python train.py --d_model=128 --d_mlp=384 --positions="learned" --qk_norm=true --init="normal" --init_std_qkv=0.0442 --init_std_down=0.00809 --beta2=0.95 --weight_decay=0.069 --lr_head=0.00846 --schedule="wsd" --decay_fraction=0.813 --final_lr_fraction=0.1 --batch_tokens=32768 --dataset="wikipedia_en"
Each number is 128 + 32 x the weight over the matrix's rms, rounded and kept within 0 to 255. Layers, rows and columns count from 0. Numbers have three digits each.

# down: layer 11 MLP down (transposed), 384x128, rms 0.138, rows 261-360, columns 64-127
# up: layer 11 MLP up, 384x128, rms 0.134, rows 262-361, columns 64-127
down261:131117117166168155190089065051153138106129117198124090075153155124199141086142171121158108217106113038123173162098162171186146104160075167139156144117104159156122167103188110084129156128094132
up262:145150081089128126127123118152123162120123074123151170079171184124120095160161110129171121175067110152169148121110147140122129128104114144083106118093095134181136104102150136151124141126099154
down262:157115153190155128097117077099123132162107166132141102132092105120111160132098122156097084132176154129135134153140102153128143122138143118132160101157113077096103163162111129102158132188143135
up263:075144133129080085142167178151115156162091154133028171141149118081116114115111115113113137215111154087159121106186112064117156120109096161198138174092139136112133156128117129076150140123064161
down263:095147163123115165109095120149121068136142110129158122109101166090102127104160141123099097146129151165124093092095129186077144167152129154057113119153115115119146072082115142136107155122159104
up264:011103100098132119136143143142169102157146082107111150177140159129107114157057131165140128114128128118114183132094127124143126149146122167185160104117155089107131186122157200129118092115093140
down264:195141135103132165134147162130185100171160148131061131117189073085103201133141128155147070201091099134183133140115094092116103085162077125097138112094095141172102062163090178123141156202160105
up265:168121142193094109179126119116140120148143086129107189119150174165173127131063138118088154086110145100153112104086118073100121159113185114098147193078162081110071149141116123204135161148129169
down265:093099136154185132107101072091161112124125174139115110133122110110096101135129133115142101169183159136095105132126125140161101135182093168147070073174176089113128125157104160088138050114081108
up266:132077124145131096146172109157192198150157152117105187150132162149095086108100126153147082084057152066120144161070147092129107196166118208125126102135163108102123161100128215156131127124119184
down266:104099179151135148141080083115096071140167091120114094178091074142092133163103170156170122162111097203096135061166078184181130163168110109134124126155100123120178110134155134119149139194152121
up267:094140165071104114106131213132105113128139135114155151107156116127148068116117133185107079124108146065092067124135154090133140208175113059105122079112175159148165076180136126187114174118147093
down267:162083109080131138190082159088163097055126106078208091099185143149123139132115137060167143126132096178087191086133147110109193115125087105132068134186137151124070119113152138119186151102183213
up268:127103132148088086104174156127125126168181096086163156102116152139079149138099122124133086131115126112122101113074109128105156130153144087087107161131113134084077096181150077140171126124137144
down268:129177180087141072102113122143129095132120126188067180127140138086148143135104117110125167134103175122077149135119096125114109124114108159137180090104108086162126159112113195131110144172130093
up269:165124146105130147110127145166164137170188142111105120111132143115137062167130077123124134127180088167160148094081106036146154113148138140117044135068118136176112099136173086151142078121091150
down269:091097135125124136138110172119101115137146062177166054140101129079153153128126163083085108148079117145103144159213091178139150130099104133127183120254158108116140148152140088115184205144104151
up270:125117193108147164126123134097169110130112063131140165178119147133132154141121106108120136132126179137109119158137092125170174159158161105107137115100146138079135104155154143154108085120115125
down270:081081099164163158112098066111110162108165142112121153089144159118088081119147149120180095123092174121174126147129179131088156092113103103119118111133165137084133147179154138108125136093094128
up271:064135100133119068131119138130162174137112127093132179116090114097099055131114128126120155168127173131087143052059114114181162102156126105097091145110096153060173148127156090115144087110059152
down271:186109150108142159168128131102135092133172157113181126163134154162154158114115137085098108144135112116184117171136150069115095178108091097180184102125182181161124170138131103147133139116155117
up272:129099223131132149116067114150102176185104217130088173180091085112049100110104176184033103140100143134083202119153087091157149134089145154125150133115068078085045153132099140139158179160074130
down272:132191048083143161104109140120152145129120085148110099099156150115173153163103078133136136145126071078090119163167091176146125130140115091099114176135133193186074137111152049095054163128150166
up273:141105132103144119095113089122151213150126152112170098137151160125172083108119083134149106099176097120093130098093129149231160222162153028106127135126136131174092117118151119128142117100125123
down273:186154095103120114190149143137136140175095109103128163146138150130083146124102150094118127133134136138167107088109148067111106082117120192187129137124118098132113124143127141151140115142126134
up274:112119152132086107145077098104129108142089160105158139084128178106150108143110107156142172171153098170128092187123133104127160143152168063088117159152123125122106095120111153115118118111146123
down274:149161102096124100143115152129120138211127099146111099126161095107104157092145158090111075160106086138068163106127151130195107091112120142153152107101133126155136154118067124100140154108108191
up275:125123211109169135068103150147199095164138112165119085114125101083091122111092061141075101144115134084169160099124115107138157180115173130125118165158142113102119113158127139155160117166138243
down275:103178143184146131216143149107115155164140117071117158117120139127108152096167180138142154140097174105156105166126113063126126160083140121139092129048094122199160124125138166130078132093123074
up276:128156091120089125155144139129119110127080103131162198111166101123081090130115141163065132120102133095101148101161161063095124155138097165129098081110171167127111072124167202107153175208128174
down276:129054112072101155131123141193143158167119103142045141133114122150113151106137130142153042155137171124124081148140084078197136115133111173147162146160078107078211069139101158121103113113101106
up277:103083135143086058111060131149123134159105132127134144081135159174099123138121123170105081202122128156123138056051126145137167181153095127079104161115099142059099142151129127210185167085162116
down277:217093159066164130180198112143140126198121174116084192090131065129040065150154159209167132116116170083127117120128147074148109073175112157096155107150149139096173136170121162173091067128133141
up278:102122107154078103095069155157133084188151146129133140111152181133096118113080129114071122109140171111159117149151081073173121184102128072115191116068143078136114135102127174189110194161110120
down278:162076112161145104061247108087143120154095152190082109168120120151134111116105182095108093060091124107154084140073156094082137129150136125129115073150116171120189138219126166120120092167199103
up279:097110155117115083092114183107092139157146089122185201175066190105114153149123084121132145145125136114074149110167156070105140186031119114153154150170126113070168163114097201156147093136132122
down279:114167164081148126138127093107105124174159095096121031192137132117087081082120105070130137117144099176078171126109097175178176144159129072097105175117192175139030114103109137095168191147138139
up280:061123101112151127181178138177135194167136104086126134139068106097146102146122168140084107110124139114112112129150104137103153173146135159115157055144158121116102131104099125170116121095180165
down280:184138092148109149084108109108059131112130116155173082118133133140137146116140090120087169100148123173109112130098129145131138078122138143089113175121114139139126136158179082106159143134123131
up281:165090100140091172137097160153084135137127119063150105108101123081101118174131113182076099122155113170197073101143096132082132157093165123102229100078098068169045110117129084148101163089093189
down281:132119121090125091160177130164119110127136126140066122134189076142089070069104119095148085152122185079131137113142168095146100138127130171205091173168131088135094093017109132116157149165144147
up282:130058171100107122170103124141146133149135114133084178096123154094126107062111122167090166111134112113118076167153104075183155116159088123146135212128141121108141116236115149122079137131175106
down282:144113121149144125081159163126105113097119158148153111114118129148140103133144134039142141143117158098061168102105153168152107163148185052130145083137109183088085183062133144124177060145084157
up283:097133102167135100140115107118137156116141076140168140084154158097167132150069142128143155113128119115141093118117123129112136174146124148139124048147141164119127112151158158145109174116123119
down283:160121146097094148142117098114154103136134136152121139168107163161067107105160115125121070111117134157087162105115095146139148089125157146109096147131106143134120151154084129121125137133144133
up284:126118120161155135138158119128086118162160116097116103188132127106086101169118049179174141162128118087143104128070104115154035129141135103131127140166156111152067089128132149144091169125091123
down284:151083169142096142119116089139121103136110120134143121093083104077090155111148230122167107120147124191143113180182186112103175099124158137138145153146118154142201146110160180124124120133149117
up285:126105109110113151095113137150138077168191152141151117110091161144112124133148135134120117109163159118127074129139085106168172169065159117112109107112153144134103069135107181120106105179133075
down285:130203137122137135132083121133114158075135062088133154154113133102152118153142135106127107136104117163120150125192161200145092082124117156169187143141121154092141170060093118160167174134161141
up286:044159165068085100116152155184118204150147138196130158108103134119174110157138155120131169145063108143100164111142140097127124135107109052088109134116056152097128145206134152196132150105186149
down286:195109099162135132132144133140167119138075120192110110113118165181131162086103172138108175086126137128109145145109140111051129158166080137154109075125129137144077133112130109093158125131158132
up287:119049102110184096129124148122125158148172168141109154110177123137152144121129155132128103137113128132116118143148128141105114151101160154090129111041103146205165090134107163110126125087126123
down287:208134155154188157089083104112097151141098142136099151141112149107108142150131136170119125149110109091111130152109100091167111089133093135131123163102158106147091164099115113083117096143095113
up288:120168068144151105095129199147075114154145162119097136104128181133107090133133127124116089120118079067185094111140063148099152146106109036140143113078093163132110077134121174100090164192150148
down288:141084159200136131091094119114143137138121127127191112119093134111155134088151173129156173157119147164069176193129151118151094106099074165141124150121131115116117176115169087121108037112136152
up289:122125119125117073156162155137117173147145175088090186156168190163130089174096142161106100157080156131096081085125121120078137126123083145119152156070122130175093126160137055151123146081173095
down289:168148139113093151077108136131157126185122118194130108135122131110141172114144136099075101158116139113057152115127070087154137132104141146129156127124078119147177155087120164088119092190094180
up290:155101121134091124153063175136099169145096118146134121152109127112176183133169113141088138101131133134150179107141089129108106124111139117118080117138097106107123147115135153114137134180159177
down290:084075174147117139116102128143167077115144146126146137141117135152133115106100135107136214137088121138118131160120133146078135101171146131170138134097152086189105124076132121124119106095086129
up291:133134119116105084143095176121084122136106094080077116140132126085111126131105135195163158126124139139059162124039152046143155141100174099107137119122089106097124120190180092161156182122167126
down291:081177156101112197113106092164155151159141156160143115086110140192117055188144115069066110148145129095216091093218133190114067174145053130130172154138179187166144092126087145152126057152095155
up292:048137112135077065093072120148126178155119188143084115109165154118128109111166087132133137069106115139190083116138138097115103103132153181136118116072092120164093110187149113155154171126174118
down292:193133115136158135111059135145086197111083131127129082121165173113203206176113178182085129135171126123077072202116116087128131104153109163095116120116139089167130109087143141123083139129137128
up293:097085158139073126081101071129092112154154086169154068113151141110112154141143181129137101061136113133136135061131154132134096147113139127138173077101115079075159118152170157135145108144167128
down293:167108152106159109122165126198130115143155182098156141134124135151109115192134076127080117129100124099130143176095108072124123142180119151046119082164150163137109141114113134106112139169146101
up294:137121129120150114101086131135106138147123177105113166141127105142113145145098124179069139135110098089065134127127145110118135147115122090148124116103098095082157101140113131174133081166145134
down294:128144186172036142115169150142138042146068094087146132117145080055123123092156146095137046149112163200158103144128180142133164139149151098159070149152145170131092191095113151117138159091129101
up295:120112150162186140146103140128108170131165113145119066111147144159087060122109115144139160114179131128130202077128161091167097122117163098068186159131140125103137155116151110179147090133119127
down295:083126134083099087178144155206130106239115177154071126101120197079110155065158080115148103141117148086104129136187133111115165097106114079140127163157121093142085124220101104122103094128110162
up296:067065116151167104112091117149142081132093110145138194125173131080115193135152112131118091148141146081100125135138110111060093124126200139112076152114134202129128123138172154138162142157177147
down296:151110144103128106154156129133149139179160168126095083152126151132169109107123145112073140105101112110129133116138199111146146089068079116179114136126149136094123193081068151164131093128111140
up297:139116129116141123118139135120143177146131142141121125071123125100147088089121102116125159087121192087107106133106128128102116171144123096101149092142112146141089100140149113116121125192158078
down297:205111120103117161152133153155086129179098084117094072161121114141161147107132165088090114139115107147128229125136132155154164130126128136119110152169144149108117151103139117114141115103159117
up298:101105089078111086139131122141131157115117101086126189105169124102076122104081140129173141130060171092129133117133029153107132130090140183087110078065102123132095141230105151131148165116160158
down298:142131182142143110145102153171112098171121122119063145120116135171114129137175193119108130200177141125170151083085143121144166119121115109127129109052186117142171118074130183199106121139094149
up299:128122152109176154144090198175126093148177056106131141106079130114084125086089120151091140132076127149157174117124142115143121144100178142154156122102125103111151168133130126096073108113118079
down299:168128088087129146104112152119179200127072146137086179125184119150163147122143145074115195152144054196124157087207123112074132109095129121143130138153107133105116118097151129156193144132146178
up300:117128063115097179153087181127125190151098101183129096126084137123115119146150188160112077086115201109117152134134100108145129124094113103102123123013105090104147140161137101180134147120166187
down300:155129171086125082154162137196158072154148107131106155113167114120141128135148096169133106135157159074145077047124197077112127131131172177105110103131153108072176091146047138145112105128170102
up301:156144110132134135130139123140141163126135109103133129192143134099096111176137126148147117123147114081196126120091107157165073123144105170115169091104133099126153089103133161160108103108150116
down301:084104131082070121126128138125122104139123168136157099105100160184141117129114142125066126141096132125090107104102150119114138127078110110140131169122155139115109165171140122139165144092129162
up302:177102147093128129137030122136110122128198171082132162132154119144120146109115127119163084135092071174171138129106105172125126138099167159116088135144095154149116089173111142131133134144156179
down302:098131107130125161110150193192140146176067112201148186171075168150155162156124087142092127109178143152109130123128155138064082127124113153152121081142142095098128154094150134134085086091094136
up303:055070148165073158119152160133146128139144091105157086106103116127100082162097150099090134103149118147091128125142136113149169151125085138149102126145172147126126082132145104159126095157157153
down303:173160140080120140136138148037087113058087135176144127126118140144154133108133090171107137140097178132179126131172058104125110148129132138104104179064125144144096104158140099066155158092154119
up304:038115100103157101117087160134151125143119157146117154160163149176127133133107161163085109123063164084146139139056119086101120132122173099127153119132131108090126078082145177075150123180163152
down304:152098106128080128107136093076086133177123125085113099108154133071194103087116098126089107140187147203143083107190138158150134154129087156107101160096126167210132119095060078147112126156142125
up305:067152139120078164142100117125151131147089112151114174098165126075120071111139158186159102134162130110154123098138108136188204165175167150102153132074135123149119105138106135121133112143146107
down305:140165103150120130109164176131125116084110141122167094130155122104166174153180093044126155121093135178121069157117185107086071161138115102127130080140133159093132145047138151140152165113141175
up306:068137157145079099119147123175114074132113167067093135119130115123133110113128126084167096143137128136174089101139127156104130128140121170153149089106105135178158134112105161122119128132100153
down306:140142129093131105106175137123108174152157122132150097186101132120106122058129080088136149112097119116097203136101117154102144071107106109112118126113178176113128122113139141132143138124085145
up307:162074162115130155145103118126111142117219133070141119165106108150121115200130116084142141132121084107159158104131134122164094154124107073121146124141114125118118089171164118132081108142161099
down307:142155115148117131098114136108109156105080083146103164110138117137120181072103130129136119136093187148099114128157134093079153115128139126121140175133099167098120152138142111115109120144111142
up308:058155174160138107164064133179130133152116144087144120143112114161071109146070120117156131145063148057130085152126180138148100152097158143149104181081149097084080111174117123182163201193113115
down308:204123064115023161160129153117131131084149149124149125106149113123149173183157090116023134169125118041120189132124115074193159075116123117131154098073097064135117141115206116106079163079078134
up309:125091161142116140192138110107140142144173090129130161089090179096152078139093161102168088190113072117130116109087103148134110161139141056076143089102101114164105123144136148163159176173180185
down309:092166142124098052165132163161111125157132168179129099100100096188086149075179148143097130118147135128112134125162124093132206109043148118127110156138106127090177148178144188161100044174098099
up310:153128076091122084094118124162148157136104102075060104137109057092089140113084108184138198135117108143189097126091124107147127131158159155101139096160089054151046134148126163160167141128151200
down310:189171038168148054185192144137167137192172107057145137137092169111133120130078083139183137134186090156177170107092094129087139082102027092121085201162148144148049126096094094092141101143142137
up311:127132142143174133170145140119192116143153082134151106138087123097084075097103100135116153183148106101114131109150136137143082178171100130068110054123130148083109147151158113112109161163175182
down311:161120184112120115065119136144130149113126059102119148132135110145103141141097143139147132197079117128091101106142134145070162095163103126183145174040106099181114136098109085146165139146080139
up312:093098081188050100134105138135088133137114137141067171123128165150136113182119202154075080095112192112145154099065123067133052118099223121155147146174117030188092114130162102170116072165177139
down312:154200155105174124156130092139202111115160165100108150145151190073096176104129115096113098093137119098144161177161134068116196158110071056113132113135117171094102118144097087082127197182105154
up313:123089120103110145153097178125132128141168105116102085134143183089068057190131158120107139095093110100133146150168100082109072124094137185129128115135053180165050134114144108093125124141080135
down313:078146089148088169098108157126151168169161147122155168161138150113140097028140167153137095150145156125110115097051163158135168135089172102124121118117162113125186135094153114117094073062094095
up314:103116112098081093131152126148091118114085112133103097108164140129137091140096098133126143188081127138127137038118100156126113109170165156120087167088143126108135074111225134124133094152172158
down314:122157133102141053170137109213147137158105138155109137112102137136094160088141151126139116144168173165095186164161130137096094180145080125108068118154194119160115100199086099154116151134149124
up315:135091203104085101159078160164027143150158229055109120203070165166163154180126145126101121134098177096099104104143140093120111172138163143133152125131129155128039135203156098160143148191142120
down315:116082150108121033137166118154123130100082065171175127087138122093186090079134139116080140070116196077181102122153140091133174124169148143140123124137163146051189150151108151102109056137149117
up316:123095145108085140109133153107132117157111122158059130151097179120186111128123127148083086171123147054096090153126185113189132128143161088165142132161161124203164079148137086092108151186086157
down316:148107142186136159112109099133121116131158158096149126061128099142145171114110158146139185067120104085178185097142120109099155170172052154139135138114097114115068095135181183093187134108150097
up317:130081160066103107125104142126104125202148087161132118108146116121134156133111113165127105090109220073164133111184163152170109161063124120159095179146148098122163095146104105147138118168122128
down317:086121125108134150136209090148062062087114151096123115182144146109077088110118147189105197147148155083174122133043074057104120192142127153117144102099081113121181104086132138149130121077155137
up318:146092069088128148128085154161112141134130090107127190140086130165118146132092141128100111127105088138137150111130059113110121126117149160171113137098145156179106101124151117107117094169129194
down318:151174181133149040126109136171101152127118180117151098156194131127137112138184188084073166113127131133134155129107143146135157103165106063082090134152106164068141176125107167095140149133096135
up319:174143186119143167122119122152108132161185135115121103133156148116021136143131137122084178150092143065127170144092075105189146197048162093148120123137171135107133061143137108141062174134188067
down319:122108144168111136100094129099149166078096108123129105156128124142126116119047089158154149104090094104086108148150172201090094089197137183131122202135090142125108157066163085055160116107122181
up320:119058122066152161113134122143114097144178102127121115138187086174125102127125129187110109180068152122158172113144115086137114151185137152046146149088108073161101047154121104164078153112159096
down320:158211162107131100119096148110159140190175132123107110099112095095044205151150112131135150091105101118033086128082091099141106105082168101142103136160139146094118139152053130102138148130210104
up321:158125145131151140144154120147159155154127041099133102086111142073087119118084099087126104148115192174105141101119144097134155153158173098010124138094160132128110097103137120105175106195101155
down321:067149112147117048110200117092094181174065140169140149119034098196147100120116113125144133143126155134084148150146108214112136159084185149132141106171116098107137138133155181149148171109069039
up322:110087164136135119083077156152086112121135169110107147192140196165125104129085149131153160135119114118203088163094182144148132147105099131083099130067141065125161153113122146141122127160149133
down322:176169168089099103205172119194088150137133133111150070140158076109124153160163112133098111081136130186127158111130121084140152210122133137079098058179083090145120058138165128027139125173112137
up323:164118138056202144119099131113127156163143093062150129138121110115108137110102107109090181141107114103184145182090120119106141142151116164114074148095065091147143124157188083175156117112147178
down323:088157142162108126152161091141155145101098117094177140110152177088140144108129178131174118091101143136062128119161192117139110186094128132160106084107163167095111073190088176087130095131121111
up324:096147163110144109126163144132123171154116093136141149138110144085166134176116119154138083146115176061090116138096106147076124150043169161122115107095176162152144162132115092175123177088127130
down324:142141123146184106106141094150181109167115093178145144112124163133144177083118173106170030139165138189112137143116083119150121074135133187137136119111138156106105220120062117153103074099163145
up325:100122181045093159152056123127115191173171085186107146101162129128099162135138125180101163157142068099147151088113133130135050135086097166135116098145121173126082138107127145176113210116185182
down325:081122044072125142105046048114086084135172128099172132173170081200107159194172095148115173112186111164159190115119133174165067056217047083194147134102230089112123160157134153157133153122168077
up326:182119148075134111155088116162100126137116148107110137079116113147104164163150081133142142071124159159116088129116154110080087170157166125073097106129141074112156072138153128214081136111168141
down326:084085080156095134102158192164125095155083181110104100093164137143167123126100136120117129148145147168073114075165136124104137079093123138121096184164157112193073150147168106111210077116098118
up327:152118177140084122156158153194059159162133114125115157188136120073150107100063181132109149121090152139135088060098121118124162106069130120162104100125181157147111120109124125213111087146094166
down327:112147132123172210230116146144073140174171172134176099076104108136077144183117142170111116135077139125132128116114106167096138160138105133103089181088128086121130121167114156073133143138076135
up328:107136161152137151138070083177170074138179084153129151156159093168049112098099173124119135170060147167161171109119172073179091126090147147180063136098129099087138133123119164126084085108138132
down328:102139085127095136180104126155129163145130164081134129065099188058139130160169064177137089092099166164173133148121103139154123188166142127098100123129148157074104120208140115088069139118091071
up329:134165115105102109110151154163123096139107138188144162167151120094093058164103114176117157188150120071122110179142170073175111076107146109071179136129168118132111082144162164129097187132106135
down329:076140135071178090173113174088181104073100146117109126122151120118124105148102123096141100072135153084153161147140168112166072127143102141182134071091145097103090118141121107143118083189168143
up330:155090123157099142144110134154142086118127058125079179161134157124138114137139129140125141148139127105214102114105092128163120134084120117114169177144116120135122127159132079200129162169070071
down330:094122153108152143168135075108098134083135148138089153129137080108147167114142139134143111149123127084109121106110118160124128143139154141093111077129106115136117139182092108096122134162159123
up331:130141161147114089124086166156147132122104132136157153062081160132085085099141106135035143131133090139160145153136135150133110097086129092114107150134111130104112103165186174173143129121143184
down331:189117131124119065144109093148108137169170137093082149120145167161088151110128127128197186095134157087121120116121119096060110154132149132152127117087155043130116109121117134161137160141190116
up332:136104151080109075147116120145138214115124117068040105150109116075092126181145096124117091189096149115197170112147102126149136129157095163135179156086093128099153114131148129104144127096143123
down332:131158110080123153149155148091186088036099134178118096157157130120122105103124134130184161162110100131078140107134132121141108118129148132118113116105157123161139116061164143120155102162080118
up333:142058171119146178146139092095118102160151161115141116147099145199156128156115095092150073110136112118105206091086097142155070181098151106096133128109161062125139087130168172132168133156101143
down333:112147109099094063174127133191160093213135093113138138142126118097131138076091176082124078170102125155153118172147131141039149110093111085123149145155134133146103176113091111126096166115099150
up334:143045135136139134134097077107132063151148138115134112152138184154128086158193095171135110111168095097142145133109041113139099133083164107120117095092128141154118164131125190098110078183161130
down334:180163087154148196159144140140146154140106120164155155090086110144108146164101169123182154142115129121087143114129113135140164142120186176132139174124103060176161127135070095101137140115133132
up335:132172115104110113148126128123052064122155157141139176152105109097097140177090057116139120147101123102133153139102107143159067140152132118092171103159127087094094093162153166148159164094154186
down335:078108115102139155105179080072142121109168115052124141095130180124155163202168156163174111108142051142187092124138183134101141077142121156131133127080054114149220083185117104134135063155155129
up336:119115103083143079161157207114090091137164178113132124216091123187119117173029146120164143110136128089101117145171147117161099178096189149144177141079144090180152109118156170156105152159126147
down336:164136139105100136081060100105117082113214130105178156138190069154116079132155129165046098133072096129174192107098056088170136090119055119093115145095100095137138149210125113112094127201140126
up337:151064139145101064080133156139124093159108086041082169169114175052101112155109128188174147135120111134078139113053178082145131120132174131141154147149161070141081141208234107145126183128130108
down337:073159118105119171142045071175173137083152144168157117065107104230155068178115120035074085156117155137205071105235070216084082175135170122102116129051055181155168081111015136159143042132169158
up338:154128177091144158137077129151155116174134060124087142127106134172107136167096098180131089154091133081105157168066104154116136162153158151112091121141073156142120105102101146138158125103203182
down338:189135167116141180146146154141161073158164102118131207110208174075122120091102166133137124101158079201157100092107154152136228085157098042074140093068135170117083097112086101165122096105100125
up339:166095109164135073119088129159145171152151134122109137136116106118058150113113115111064062120137103098141083071120137192113107109164151121111112152084094126125168116177094129161166203157155113
down339:166118144140141110143058162087159136148123098134101143138169065134179165127150117116072143104156098104122153175092122144131143078161126160133102144124089129115079173110151119128158074137106169
up340:144069147067107118105095165127131160153202148141096127084106082027140104173174145071162157169127125057139122125120104143126161149122165117134158072126130112144161123137129152174138119157154102
down340:143111133103110089162141112121109137205110136060144103135160190215117120117099100155164127154110118163184154110160124112128118085141085116113159149133134150094062137148113072148078121091144173
up341:147100113145148122146127128206137123133154164168118184134133106108105142167145132097079142130059163093100173162151129090094134106110182119144159147088127109092134138158086183132094142178122120
down341:117133169130202106126141144117100128153093138056129113082119175099112080108103139059091151162154137166106144086125104095167086180095098170116109100131203156109145120086113114135133083165121151
up342:126090126159122154144151122127103120122165110120113083225103147108116076169120105124139140094142146111162134106128137155125123162113121145096156155097138124108073090146158075127159110157106174
down342:137138117125126135141091119199139111135072127155111174087108148177119126142154137109164126158131144144125105110114122134135101052116151152151097132112124155134154132182122085148143084115152074
up343:216092153129094042127089153179027141167177148092135137113142133145187144172112132148115104155132188060091129101119123182139113111108144134126110157084093145145092149127122157104146160148193100
down343:159129031171104118151158102097115178134145118171121136077145154186130179128154116111100126167187143104159179097099135142117141103093128132059136091144178171141111092145089142155143093107182135
up344:139143158100146131162113164087096144120113094081152068095122119086180092133104091141102154144138124133188098139126140175172170157137109127176155157135128129179100121128143099147154098100124131
down344:138118113133155131156090109143131142184125177147060143163114116156127146094153164109129101111089170119101153138145154105143096102123162152148136166167117083113149125118120106078125139126121092
up345:088114198160127110141086113123125137122141126122126166123070195153126108143084087140109097121183054105102123096097134095110103136153105108147131144105046119092134084160124131115140181117143160
down345:174151099154144145144106131151142135202105145097097136120159102176072113131107179131185168166119128113121099145116121122082177142105166100102105152091159099173148179156112123181154091060127124
up346:127058127145120140220106068128106144138151049102144083165144101109108127097128107117124127133131149138162127073147159138125102174094131125113128112130086169138103121129138093167081125142130086
down346:196077122121114139102168104109141138114186185092129137128106122113077125176128154166133090128137166101159121114108120114115151134154124165113126108102128098101156125176126131117109086135164103
up347:117093155104186106097141135128153128119172099128060123155101127069142118113124147143108147105087087147167138137106089085146132181169140164161102128140114114163114189161165187047105125115148168
down347:176123136131136079137126118172099103159150130174176136148153109128149206100129107116138148109180084130097142072161106169085070135155135069106098142178133122158098138145126067172143172137142176
up348:100127151124083131120131154137104111171155100103159127166100096153148070204128138168085067149136174069078048178053101105117119143094168158082074144150119185121138093155144146094090096145185166
down348:097239134129127105137061127103183101079141129130133047081135122143153182153135102095161182169120114167153209058131102136160104145175130139136095067136210053155164126091130068142190122107124116
up349:189123174110085092143091106112189133150129127185097158094168115094079096177073158174133151178083199105107110133105091086139129140175118160098103167108129146159158162226176111115132130169098123
down349:131100091166159099154168146130167123195079158144119112164141092095154085107165080115119145120059097148075138091178115077127097142128110088098140186145190161109108150089115183049124143083121070
up350:112136133146147109175109161113095090133152099160126154113146130084147100126139163184145133144120124105107122074064121146196151125135043130117100109107105115162099092164138126124148094114133107
down350:148080157151074091134157078123116166109079155079122148141106126147120125131072097123083126119139134151151166152217127142115106154166214127140113164090106116100131118103126114112080155174095172
up351:120153169127098142146132145177118153111138133090137204162151132151118135098141133166102081096063110110179114145117130141152143120095086139146143113107106175143100075151138121167159143126187159
down351:118120099110119138090194170151107096166098104144128139080109143137174146093122078149102050197137098073107121104149108124126148129135147137156133108107124137096120159172133173122105156099110159
up352:095098149103164117098130151200088085140150170144121210112102141165107147146141111119147108120125101105061110138112061153109117135144181068105127043142049162126154121182124166124205160115082139
down352:160119138122057102185162188126125112185157119109161122121069124173089128141143129119160104131155138168119112118160138193118131102090089119103140197145140160122079101230118130155092168099122125
up353:136135135073125111125127139139178110133134166123123109160089110131105155140141069151178092176117162080136176149091155124139146139044120130070142140097096202204159088111181100145119186182120172
down353:079123103172111111144120071091087127156182121128099186118159169100153124125151076096117109159107087090136090138107142194152091110129180103136148123072146168086151153096141114126159134171170143
up354:091110111158063129105102099104165113115153095172162082154082161136134105150128088144157141085158128132102070112120127176116155127126167114048104126074112184096095118145138096177139143123133191
down354:129114169083110136169114153158100120175084128112084169161099132102088157109151152119158130150140136124126166120163118110146084101129116170191126140158096093115138159117125169121157098168136096
up355:115096113069135150107142140113108160157201147149112143106109081146130018087086147141140132168172164120103126127083155119148098150092111171111179153178128121097123159157182159163079136171115133
down355:165135117138142110135103185116122110090105088147178140144088170124192197103175100130088142083126037079168120116111155180124104128131128096172065136144188160132113111158082170130139131157124118
up356:149132163131122116122127182168076125154128154122093144147140140114097127194113143206091136115065153064148078155109153088134096130087124154153194132087085120156078081148132139118136201134201118
down356:168075124107112151121126110158158129038153054097192101123191249123105120140118104170172093162160093127128135071147150097163138123120121103133090114145133168160106128056091063098168081107096145
up357:129084115164172132140141105124144129139146093144084107134135128129127142170123180150139108154096188075115164097076093103113127159162190083138145108129081159171121149097139115153094112153132138
down357:106175133133134091129114190132116199079067132128080164133098118141160133106155150128143091117092114111104102142190204192137109162178142120110084119119202133108123131109107157101085142122082165
up358:159106168099106142128158103178111116135166152116102151119065081094144114154130102187110102163065125136111143103082100140153155095146172149098178142101123110095139121127109120112142143146137090
down358:074093121165143146132084054144108087093159149148144133125130170104131126118127148118114147125175138094127128137141112137163091102124106129138128124095141112138158134219136119149061113136122096
up359:069146106092138100153123127136134107129117154164147176021142109158114132203073125182082138198098188102111113117130107119121114122128172132139120085168125160148134096159158145129151108132161180
down359:195106150092099111127096098151096129152138130138096138119185106101124107126087168148106111109104165130076144128189113120187167103104110089089078146174178074115089077168118106154105127130130132
up360:145106104108143100061124109167105167170137147095139185128187155136102124221094107179116129160137118078163078156070116142116156118098140128152118146070117171124074139107099146178165160100229144
down360:099118141132142121087120158077140141138145162166156035165082166126135199127158102074141128114103131171068142090151150131129125150150125045110078138223113115137147144033144066152145128136093112
up361:108129146075113077112119121137157172136099071120164117123121187112053132177083115104087151137121128110164116108138133169125148100099129112192066153148101135152120091171134107123153196120153117